python train.py --n_kv_head=4 --attn_scale=0.159 --init_std_o=0.0049 --schedule="wsd" --train_tokens=525800000
Each number is 128 + 24 x the weight over its row's rms, rounded and kept within 0 to 255. Layers, rows and columns count from 0. Numbers have three digits each. The size before them is the row's rms in percent of the matrix's.

# down: layer 3 MLP down (transposed), 1024x256, rms 0.084, rows 945-1023, columns 128-191
# up: layer 3 MLP up, 1024x256, rms 0.0874, rows 946-1023, columns 128-191
down945 107:117144099088146139198132147162119125134107131137142119148135118104143122119125125118121123146116138117137105069149142108133114132095099123109122155102122154097167130121142134133097132112104146
up946 103:111110108114148146170149094145101094128108089076141170144150123103122136137149144132158129148199096134142087149128114090105137157120128104099169146102111100132127105080148132114131127132124130
down946 104:148147125126115137126153121125139160144166130142093133111139121138145160129169124112138123166149116136131131099128151113124114110119156133145101132101108156138125086124145143156139156109144104
up947 035:133103126122083122135162045143114133119105125130145134119138117124160107138153127090101128129139133130114123152105107117126127127145107115155134124138138148148148125122163129102126140176124090
down947 033:157160178118132144144155104117126119167110161077114145160117142113127130134134111123158069112132118127135151090157182129137105128138130107160152096135124165134130136092109091101189139120147140
up948 109:186130137134115104090108102130085126151128150134143159099145124131128133134123095129117176103106128130125100140132096089086161122173101128178128112131147121104135141172147135111090156156138125
down948 104:134101152155126105095135119132172151157178070147138184158147122128128065133098103139176098132137112088159109119156106151105143112166132153135145104126147135150141115171136131134089119151116102
up949 099:193146144107095119151118071186111130143134132161146153146122135140116115140133111116113141054110106136147086116087070091098095120140136137143139067119167171104144181141127149127095121115131133
down949 098:108148193125135173137127174132135116140147130088108116142125148139097135133093093121156144156129113144116150126151151101115156151120131129090117173098130125134130120106112163134095111107176125
up950 102:144122137127131166147130117179137160123115144111136168162153152124120120086101150085101153108107090164082130148090111100127102114123163130149099094118096147105126108174146117128094138142136118
down950 101:111141176159163138119143130085130149157115167110104103111123151096149136162155138074126080124125157125139165157116137119116130131118099137118135158204147152141150161127106118158093149122145116
up951 105:115082113081150123130141110134120085140112124109126135138160122135132116134127154118121142097119171107132117109109147154132105106176126121147116167101157104122099118097086164108182118127106135
down951 103:114113118086094146142150101128143138158176135131110126130150111115134127093131119170082109112116123130202160119176112137126144108143136086121174062107115081113155114105137120183140140162099119
up952 059:146109125108136107141102107133107131154118159164128141147130106131166096104143120117096153141138152132090141131141127142104143139110112134132147125174137117139134178123164101087124059146142095
down952 071:143141132109098116090111185113105096094144119096147138137148106109147158130095126156159131120129098170141090150130156126130116118087167089146140149147133103130109140116160142127145148165105152
up953 088:108119153088118146149122117161118130151182159075144148119127104122130155116120137137133163088187089136156151140129110136109112160120124146123144150151150157124128089149102129111090112138078123
down953 087:152140138131091134118099157115134094113093098092105148136138143113176107154094107139170104131122166138157167102118164131109134123115119076125112136121162121110160161086114121099178137152087144
up954 111:127127097080144116115119089115119146125111119126129124142151118155146149147155121067096085111142100116143147143108123148164083156133105123107126142134133122140124116128187159060155120142106091
down954 107:113119143122126144158125161139145114196092118108143133157117110127133159080092130111145123129118125146129156156126122122116075112105122107145148114163137128163112108124105111114170153156108118
up955 103:141149131095156101146085120129078113132134151116107158113151135109144134123133151134178139149143120104153102139150097152154184170106149076152109097118109099159143151117105148114098111152152110
down955 102:106154142163147124117169125149158099113132136093100136124113126111125134108131144122127076160122151109151136094133148123115139128187128130118152147114126108122182119134147145106135148097160158
up956 110:151163126113145155119114097128120092139109127151100124067126142166096151138147163147071183152136124164128136087100139105102127145141112078153150132125118144124105138093118128115147118139174137
down956 107:073137124168127132145146140050099129106113105108157056098073158113127150157156105129114142148093120057134133138153083123127145118091080129131140114130167127130132153146116109114137104111140096
up957 078:096122154108137121121114151106113094111093144124102126082149099140132123105122168158136137130149122132122163157139122168133124129120152124150143147095125118122145114100111105119145105133126112
down957 086:192181081125090127149106087170141163125154144144108157127105121121108109136151156121122144116141121123137139114104113088116149129148081083100110117158129159139137140142143107171142146124148145
up958 098:102123164101088139120132125148135121127106114140130147129105131128123132121171108102122101108141128140129124118124086134096109148159110130148101169127140093131108128128110112108108121155107095
down958 096:098160077142124126136137125140118147162110123101113151094118097092119098158112131116121151096129135120141112131123102109127120113147166151100083124131142149140175098150092148148154144106099158
up959 107:123123096103098158123134126149077126146109108112141148168195137170148121138128141074138112151135126115176118132146148145103102094096142159145102090109160141139143150097118101124068083143171137
down959 103:151112139150086123137140140123132114175123109128129100112153146093122101145133123113107128128133112122171121114173106124124084082176104130162096103100109118130121101103151141125100107165079127
up960 106:123127105097133123137150109177160103167177143084122128102146083134111170112060120145161128127132127128140131114158107112135132180140103127146125144179117120173149134121130114093110120145110117
down960 106:116124135145136085129109116159094116118119166138092152113173120106148087127149093102151138125144095132105139113083144128128132115116118135149148156119153120131110104132090120128147116120160155
up961 102:129120142117089151130163116145136108139138139130113177134137118129114148158153155143070099152176132114104097148138144148120074189119148142110092157137173107160127151158179120121128131168138118
down961 103:155141131163111154099062202112113145193097117138136155143115128117109168145106113151154153096111137167128139113161103099196113129155172115105136157138147164110180132114109151120122175125123141
up962 102:112084144104106114118135119117109131139067133110131120118168095157189086160102158103139131144122093094121173158132147139120106125115124117125126153123193127113086165129201112119165102148137135
down962 101:159149104083109131133139147072097123148096096135132109155141093103145122132146159119127128140133152155151116144122154147131136090094121114132099156162109143137132179167152158127147147130141109
up963 101:149149114132103151137144120123129104143126119174132109153176131167151133148138124113134103126125108133134116119115099115145153134165137113145114131151115115094146138097145128118161145159195110
down963 100:108131087145132123102128138115095118129079139115109138101087088107143134131155110117144141114117122075157147103114088135112137108106152135103177152135144137131113138159131122139139092062098105
up964 085:123069107110086098137096099107141134147097108127117156136121159109181100108122154066060145096147085119141127096146147122140135119108121147100159128145147163149135150130183122124127100106132129
down964 096:117140122156131133099133127143109150160109114110132141152108111120133122113113094129149156161116090169090116102126120132128103123158112147133133117135119152123119135060126099226116093123128148
up965 079:146115141096094121115112072140131164102143139143121152153144132131135152095123121094125165098133101134085151074126078140115143091147113140132110131118099082114129176109098133097097157153103102
down965 091:125155150101142061089151193149164110136119130129131139100127122079148166113088114138109129103086102167121149098126131118126144129147157075119176162112118152122137102155113115086165108137155140
up966 108:127117123099110143131113124099102112150146132110121164127119136142125110128079159107133103148179123107177124135107131124129132157090100135123104133129142100099093148106117117129108159149126124
down966 106:179117090134113153104125120120148180140086105113057113150108127162124142087165117159163153151136110175136161120123137122117117117104125177117127131134109157152143161133173157105113143105135084
up967 103:167135111103138111174138110164131150176155119112139146112143101157130104160164129113137117140139122130122144109148099136147120110147107104134134126194150119135154128131139087092143122185094090
down967 100:099141099180109098117127145121130110130165133163098140109145130120162120132145159096156146137156132126111149149143166111150132133130152142113129147099102130161151106150141143131125142154069143
up968 084:143100115116129118192120088116101148172111091115150123128108132106144093117166168077102133123128138148105136124125141121098127109149113156149151147128137121113108138120163113105101075124127103
down968 084:155132121122100111125161118139175102119148129143106087153136105164105140133141100156097117129138095138106103090160142094093167131123144118102123128088112113152138098157134173098137156106125128
up969 083:101111120112140108118094123143153182164146111135138122077158144099145117139116143133124131152140098109169138152109123109089169150126140114125107165100136149172140139076124065144121086147128114
down969 087:112134122127141147169099116088181108096084147145095144103131127126129119122157119116138150158163109131094124142150109134180126136147155104102125155136131110140112112100099138143129108100134127
up970 115:146096100129147119131101111115127158132107119143149169176139126127151149108114161103139122143156082129153114155128144117104123118157129134115152134093105147158139083115178112114119098114131100
down970 111:171134127122130147122129105093144081113095106116120135093074166110098141118128129161144157128106108133133094088118124099142179145118166098132168168132123066145172149118117086140145094144171148
up971 091:144139160102170132117171122170155139152148142147142151146077104141116149118151104108101150092133108103122171135101105117118146120129104139140134130145137126138140153164105107136088107154131114
down971 087:113119100124097169153131150132095072110135124140099138166168148119145109131124162098172115150131144135158134132112136117104115116130137114116137171109114161143110158104095121137126128117122152
up972 108:135123111127118134153151112145109142120138086113130150172129101145125120126138083141159112126156126117138093128151091167131097120127113144127129147091151161108124109098117102127136124126152125
down972 107:139140153154103136095122138146092146145169126149126122136121125132128144181155147089094123140144118148077128149136118105131117113145110102109106102103168138152125107137161113084106157108103129
up973 102:109128170115146125153176103158092114130190155129151193105108121160152129109196110136133111135128125110189140107144113158144142162107073143167162148119145117133075118128111132115146130148158107
down973 102:141109098140092112114133097119122167118136128133097161105120142115130138107151121074135135112090162089081125147136174125087097120124148119135118144129130122119110110126100104120117126089111102
up974 119:143120129118136122142161111116131128130086116115110135100141156121157106089133143101110132106161116166174126107153133108136093144148127097167125133159128144161155119087100111102112107117148097
down974 107:134133178130124112145130143099101142124142122135150127108154110105142144123146132140120154119159155152132127102125158097140152123116114135140101131118134065139123116161184106130114164101117118
up975 091:166127138092139110184176105149136124189158109119144153096098100163127126131148124135100170110173118138141122153158154145142143145167118171123147125170109165126115136129155104139157163131176133
down975 093:126112108145145137152130119145160123153121129172104121121131135092126154124131138142135123131153141096129160115087152103104114110137125147138172090089107150102131084116094090187110111106112125
up976 107:160140118119163121149142128160143175169094144132115134069110114160144100092131154136131137090139131101111113113118103152097156132098129120117145142133127102145168171131159121112110134113145141
down976 105:145104131176094126092140108124150127144099125083097132088103117084178142135152068114083144151110123121097088115137063105146141160154132149137154117092148131134136101117140134135121129100152132
up977 129:102102132136155146140129108129117141182118113127150120112101140167173132128140159115145134089123109110115132134098119128093154127167096122149144105088165151152115147119131137095116093168131067
down977 123:142128146180103154110136093094131128150142102135089106101105132113129144134097156141142136129109139124107103117100120109133142115143106095138178125094092158178110118105147150127134147151142163
up978 108:050082128149102133108116119150128133169157140112125117149138100108180108162154163104156152136161142113104114157124142096136118160127121140132125160143158124091145167165122145111112109135118144
down978 106:102118101104105104155132151196171105141100147155124082138119141086117114114137133140112160135129125163156144155135143132151166131104133135148150129193113136140112164141138160088135124139126123
up979 106:113117151136092099140133097103109121168095124116194176124154145126142114078128145144112125093137167074113174137097107143117134139141117132152140145152168123123087120118170102107115106166130102
down979 105:135121129148147141155112138154124168167151119107106132111144167137143125101102104118125111125155157123082121149103135135103098121162118149152118103152142168117139091103126136131152114142137186
up980 124:116106166102066109146100126134138125147099142148142175131117121112140154102160146140100144163163139134125108133103096125130146130127124140117126112125120118134135124139176112128128114112132131
down980 114:114127120128122104147125124127120153130089118084156129131137162117146114135170126167146161136129087123123108126145140170124138104122155127063147138162127104144104085153161103199150109114124096
up981 107:099127138132121103142160117109109161167083129142144096154143135093121116148149161144087149088121074091112082145126130113136136128134162157185143120107164105139170147162190097095160107162115126
down981 110:104106146136132223161120098122121133114099158110086147131086123148139123111164114129064125115134104128148168147118117125129174148135106187111144125130141107088139145118109097156143095089101108
up982 109:115082097096116085160144116131113133137122127106167083150168097106138119102101109148142192126077144112099123119113162138122101176124094125128151114134132105117136121147133093095132114117081103
down982 106:114166121160140134117064119092119088136125104117128174130099095156109151139097125145142122114155109160122113135147139131140174133102096110139144138139132139136170118147136092126121163187147107
up983 098:099106087070118125159146126166091155127125121163094189117167158150140129104109169099164145098159081072142134146122162144128119119158129117103145125120156100127153106112092127116134119155122153
down983 097:080154109104108135131169133161144150142171166107089120124161141103134093109112134153129117105132096111156119135118167128133141087146088136106129142140121133108106110160116132142106153095133140
up984 103:136116152171127141097130123162062108114135145103115153103167171105166172133140105091076119126153120127130130065114117120115136094164106108181146130120143115149152140140141096095143133104134159
down984 103:144133137105146121124130144144157166106115128116132126079102088128132103111143152135115116152162157100118151128114100119124140127121172114086103131147142121135120142189077136137107116125102139
up985 089:143135135122138118159130111144136141107117144111129142103108131105127143088110123132133157120180105123087077118144149141121114195143104127183140145157106124148140101136139116107186131120128092
down985 086:107141171188102127134140140142084161158130119112134118119158098135126118144136145155096176150138104132134154117117135113114109144142135143129141120139162100137155120119123077100079125115120088
up986 098:132172152114128134157137111146129142143149143093151133092092124182136090121133169143144117089171104148125131141132158094123138174103136128135161135148134113106137135124135151120099123167103110
down986 100:085128155151121112159127116129130118155150148131133149102123124110146101131101128183111146113120168140104133170117124136093153143174138162139121076151181111094144128141093098128100132128139145
up987 103:128110163115097160107146106129119096139143091112146161134150146134153149089120114150109147125111110150108098077114159146136146153129137166102103133100160125101104129102126149101123136154119149
down987 105:140130107137151126131137123155120122152102147171118116150146109099085103123151108137116107151140088136129129111131154172129120114143146167099140115113150110100129153130180114146099125161113127
up988 110:130123136087155136095156113142136112142145160092144148139097101125107137114142118103132143164151150115094122154165137183125124127120103113193183087138124118130096178164099073101107087171128125
down988 108:138135117150146170204143085141106130100117115084143156140135093121141130116099135131120095124103170156120139139143110132133141142142130120147124102120166118159113117135085122146114106152150126
up989 092:128106143118078118130119105107102164117103121146104125115179093094154137115128147142089130143134124121149114139124138166073118106134148113082131176155090121126072124098109133135152086169134143
down989 095:154134145135140095119145107127135157172125160129131168125187118105135108150146131154086127127136142126126118130119163147158141108137109128117150111132081075077159131121128128171129106130104155
up990 099:130117116121137094146111117111108126131125122145123152166108139115105087151097194088131137098129153111101108124127134126145159155160118105110130136124175098168143176123110107092171107135132149
down990 101:164118103178132129140141122093151100170134104109080125130133156106125108179130098103135133114120128140158160147114138112125091124180158117143127169131100121127140157131102133119124117126151150
up991 097:137117146109139100111132146159120114121112097131138126155097151111100133141146105113140107135140141103126152151064115137165119153131122141158135123141125129135093142137131135113133126181123126
down991 099:111112126107102123183058162103133107118095128138104101109122108121125156173135129158155137117160132117185160111106114127103087119135155151121159131114140132148136122112147156160170163104141163
up992 095:114097094129140147175133118153081102120063098110173128087154136124103115150116141095146137109159113119081094147138147095117153159133118132151151137135142118158113182151169089117159085125145180
down992 093:120109127110175157117136133093128131127167111140151089124105154118098137137108133089119080108132115115126130161131163163135112158160134156123131113129132143097137151084114153183098082152159119
up993 105:188111089079096113151123108145177079114118123163117155152135151123097086143148119118126116137140132166101097109146118138119122138189103130149149172181165068099135200115120107112107126148100149
down993 107:147139112139071093129140144119111148109127149136142129117140118089164110135093106105109166119145147134115139083108136074149146135133113114085115100113147111142055105089113113091132126162150149
up994 107:108154125121125082117098115123144132130156141113129161097172147128148112081149152098132112157119134186134162094092102095100108108146128113184146103154166101123058116123136098126138086143109082
down994 107:156133122094105153139141142111108095122114107134171114121179126115077102128118191130116136185145087124053110121130144159145127146105139143123135155116122135098143097157043134169107115134118146
up995 109:177136128140128153113161122116092137160103150110118152111155112097119093134156111099113132131122152121143126133092149107099158173100140143096137099153174146116120161188138127115133136134138124
down995 106:159073118106145141136150097124116132147142121100100150106128159152083144112101139107159132111120151072120127105139134142126198121125152123132116155116092109129156103142132111203146141161088127
up996 097:135103113081124106124149128133096098121122132128126116122144086120130094117138110137132134124171127115142145051113134111127120112097127128169113161167112119134094135121099122099123116113122130
down996 099:109161106157147163136105096147109168132130110125139123137153147151128108149126120085139124106153123108085130138126144162117151149110187110111140126092117144176116126120126115182125137115118073
up997 099:135139148086102096183133100155140100118117118137102153165116171156140177131162134108098098096103145088168125113123120109122154105124102122120128146134140151094130139120146093121156096112117159
down997 101:113151077158161163117093102126120151124087169146113126106093146119116126133130102141071127157107124087133123130113154089115111130113140128144120105108209156120139131136107119105173150108140126
up998 097:141145120120131134122127129098134107100131128107137117127124134161103139135147150104122086114161101155096129099095110133121136109122153153137147110162109103069138133131111159104099124157125095
down998 099:127146179154148110149188105128116119159109110122164144089166147104115124093101076139125116102173117130146141154176121102094093140159137132105114111171094122165111118172115131127134093102116121
up999 107:157121105085136116111144097128122139104154137145131173108150135106107133114185098142104121125115131073145136122112131111108155115095140161126145136121184152181167174128130095106139134122145113
down999 107:129079133125126137154106130105125088135083132119117104105090151168087158167094109108156091149128157110127152099117163133163142119173109108109122141127134151127150116107167140127120152133101120
up1000 106:180113128121109130150151123127099138131150120161119158127158114152163127148119150156155094120127090101139132118133094156133124110155141092150156120169121203119111189137124142100112152127124134
down1000 105:053183136111128114133136105132152176138147140150138107134148164156114126163120097116163117119120113162089139128173126132117125143139173151106129103123125057155107106138109095085132147122135159
up1001 087:106134145128123119122121081113136075124134128102128178158147109114143142125154195117135095099129064128144159149140102137140095088100127137132117139152156128081118112092132068116106095136108092
down1001 092:100149123168114188144102088124098094148120111123151112109084140088115129128093139117136138111142127138132127149130109106142147116120166134135119134142129128140115116135113089199144161068118110
up1002 094:127092127099116085144155120141176153084089158121143105146132119177171088152136132119083110100176115159060131130123110105088134113127108095119125120087133100161108126149151104107121099100121145
down1002 095:129105151120117115145132136138080152132109107142118151129063118124155109107149106118101128136117137132115145097101135118117090099115167153121097083116123131142110114132099119138129104103140112
up1003 104:164118126085088100117120118110147123148091125117128146138169108122156132148155149132104105163120138128076128118105113134141147121095119117140144116178180151072167156120128153115170160126118129
down1003 101:085126043127122121172140127165132125115137127117149146121120176109140123140130113159097119117128110105144155115140120123110105133152128103151151110124126142158097131088107138110142119108124099
up1004 103:114127149097091074122129086136176101161085123143129145117138123146150136140142104115117132127129112082100155138162115120101126145107140072118129096133127111132118150095139121125132127122130107
down1004 105:156131153093167156130108112083143138129112136154163131074127099121079136122162131179108151165132114150167103145139133124141122119112133169134144147153151089113147116150144160183126127150119078
up1005 121:138134147127125140096116082136130138119144128151127160109112102135186101108136136119114140113177116103177143133120119162127144129135123160136135109179152149142103154124184089104098084160105114
down1005 111:147147167172118159120123125133137133108157142113132138121165119123163085116139120158120107143097093122141105122122110121147115119121149178124152142138154108133109160150138128114104108158138104
up1006 113:120163138142119130137172113128145111162130137083166147119131096152159116121114144088114151110147162122151103116116125124113112175143139143104125118136170137115152138147162078117121132126112097
down1006 107:148150100150118127120093124153146140151088138125117137130111140138095132103114100118107117142097133114136107131127187080146132110140179105116117111113101114151139089140134148196154114118143143
up1007 106:123150141152122109110131115113102132153084152141144148154143144119148108104134106118119156080106136101204161148101116168144121102155109146133152156165118139123117149116138113098157108124140126
down1007 107:147148126111125110087110149159128129110151168106174101107150152114096118112129130123131110161149129091100176100105140114140114108095123109134140070115108109168155191144112106112097130138101143
up1008 098:108168134118108079117089139104120113165102126114138180118099118133118108134138116155090105140153146118141140113139102153134141144136088146135123143136114153120159149105158153117127145124143126
down1008 098:098097176125146169182161108134135175104130133127144113111150072141105133105145133136087166130106136118117137133177107177158106140111157109144134145120159065083142104099147119117136142177151112
up1009 096:100095136133128128109125117143156131128118109106105148137119114163146082114132165081128155133138170123139125130170152143143099137128150117111098142102118101099139134102101128129079099120095106
down1009 099:089151132130112099088131118120110136106102161090110109110107105149122116124128110123101187158123099116125164120165139144135166109147163124156132143104138153101073145124119111142172125160090139
up1010 101:102108145132182137139146070135120166203097103130156144146144109150158120144136088078151127069110124100137134141123139100099138108121146110127136146106182129124132126139130120122146133139171094
down1010 103:109162118145089182128101156147114108064128114156113105142141137170116143133099115088161103153165133138107121125092139131121137083121112178141146151162108148136140124104130133168086107151091135
up1011 095:141092101121151098150184130099101147097091130137136095108193104171140118122089111104109116128145168120161132144151102106120120153108087076146110148128143121088106123158129145111145164137075153
down1011 094:117162157089107144151126123094137103129184125147124126123120127097126114102145154129147136155093157139118099091129117119132123108145171159139202118103158144100171126166118092105109124135149141
up1012 098:110084120171049129122142122159101131145123090095104146162169119116121137107143141095127131129099108141109159131136120107175138133128124092167095117138143125109107121134171106109155120138150127
down1012 101:131087165081093077097120106122132151117088144134125137086146143097108134137095120119122109152154118095133117157108171161165110156147083152129119121117071158117064141143102154177155175138119130
up1013 099:097097170125125105129103093126134158130141127150184138150109145143130080105161154099095118112153139151113132136127137140172158103106177117170150108121127142163149112112150112112108104133128123
down1013 100:109100113192117121133119114164131121085132108144108146092140122100147120174136160144142129161130174145121103131091164132115181096160141111145133098096159147134103137086094111114126138120094138
up1014 097:150117106123086136125115124162120135144106083104149194138136112164150136128163116155107122126111135147155135088142079128109120125120079104164096121154117137138124103071130064122146131150066124
down1014 098:096103110143154105112111154121147174151113171146168137128152172125105130157089146164095118133149115146119117152123141123121134141133170156142122089119138140106151136135120142170120129099139156
up1015 092:161114112090122125107125126119112088098140123113145178137140149161150105155168161118111127172106136159115152129173146154119127104193116135128160144165114109147155147114160092102112081183150113
down1015 095:132140083168155109106109137116141108118123145141123125120163143124119165140106130108140118080093133142137111116147106121158099103148139162130149112126136128141123116126146127129097170133156162
up1016 092:156090147152119090171144063140123103113101161171111177152133123126119100123183139109130120141161166140088120133134111127153161144143109113126113139161113162139158144130192106116139087111164145
down1016 099:106139122111119116137120139114168145138148108154140124145099129157098158131183052100099123106153107125094130140142164127090122152112146128164103106099096126196127165141099157126169157124159089
up1017 105:160133110154137129152133119104127152122120126128125121132164131136124113110114155142129118127162133140099143102090080132112097102146114134139162138149112113174184132106136109112118130173142164
down1017 105:131141126144177115127146085195125117145171186137134123147141127174139125153085129077101128141177140122154127142119137140114137095130111127137144128183108129152142180129164152106151087100111103
up1018 103:168124125139180097158136106111098144113116112101127139163105105120101116129059109097121119125153092096114071116106095131128110149143137096155152138148112154156083146147102067121119113119125148
down1018 103:137145120133120130130139145103143116136157138106140160160144163105131148109094107126154129145137090122121112090140087161137150075114127084105109127092164122126136099142134162116106106099120135
up1019 108:117074094106153115158136108134062130141156103122118135115143082107158126127149142149124094111151137088140176172143126137143169133101092114189129101140138132135106129128116104115128141162167144
down1019 103:125215118141116110116113134129168060153129140100094136116100123117147088082133125120147115105121124083104114163140152158170100089086117093109092095120149131099136113119134129090122064111161112
up1020 106:173137101131105125130130123080118164097117139170135158113125134162149114097139112126116116129176127150114158113138089120097154175109078162103124110131129102143145135112103106116180117166148106
down1020 107:090138131177143113080151166100108137133089115111130104101097105135159127127099143138139117123144065142102131115149149123119096139142193115138107161134115154164144096122106085126114085138168125
up1021 104:149135137094180078154164127131123094130147160156116121140186109143152076130133095138081142121129126123169141140135080130087135140152113116132107131136194123125095116094152140110063123108094120
down1021 105:141132148172142099114144149112131113191112158148107148100120121101140119116109134109158137135121124194124146091118127115149119108113114131135141148121115131102143110146104080093153112120128133
up1022 087:104141098089131077120140128116135132111126144156136135114139132125143113135110125144149121106157096105116125086104134091098151172138079137129127142128131101169113131090172098121118065116127128
down1022 086:116133147118141129119147092145168114109102100136167138103116099131096097110099150120193133122138118170153128123093130121176168160114135117136123142137119133170155136109087157104132150126149155
up1023 101:200129150120109098191153069195138143195117115130170120107116144175133124136141139120122150101103151117092155104106088127110138131165110139142108092124160080108109119150138112093087090151167084
down1023 099:109118116157141118131060112092110115103167139161134128125113127123106109139131110123127141141133147070139136141119124134175133088129116125125108164134143109136145094130108153158138152125138121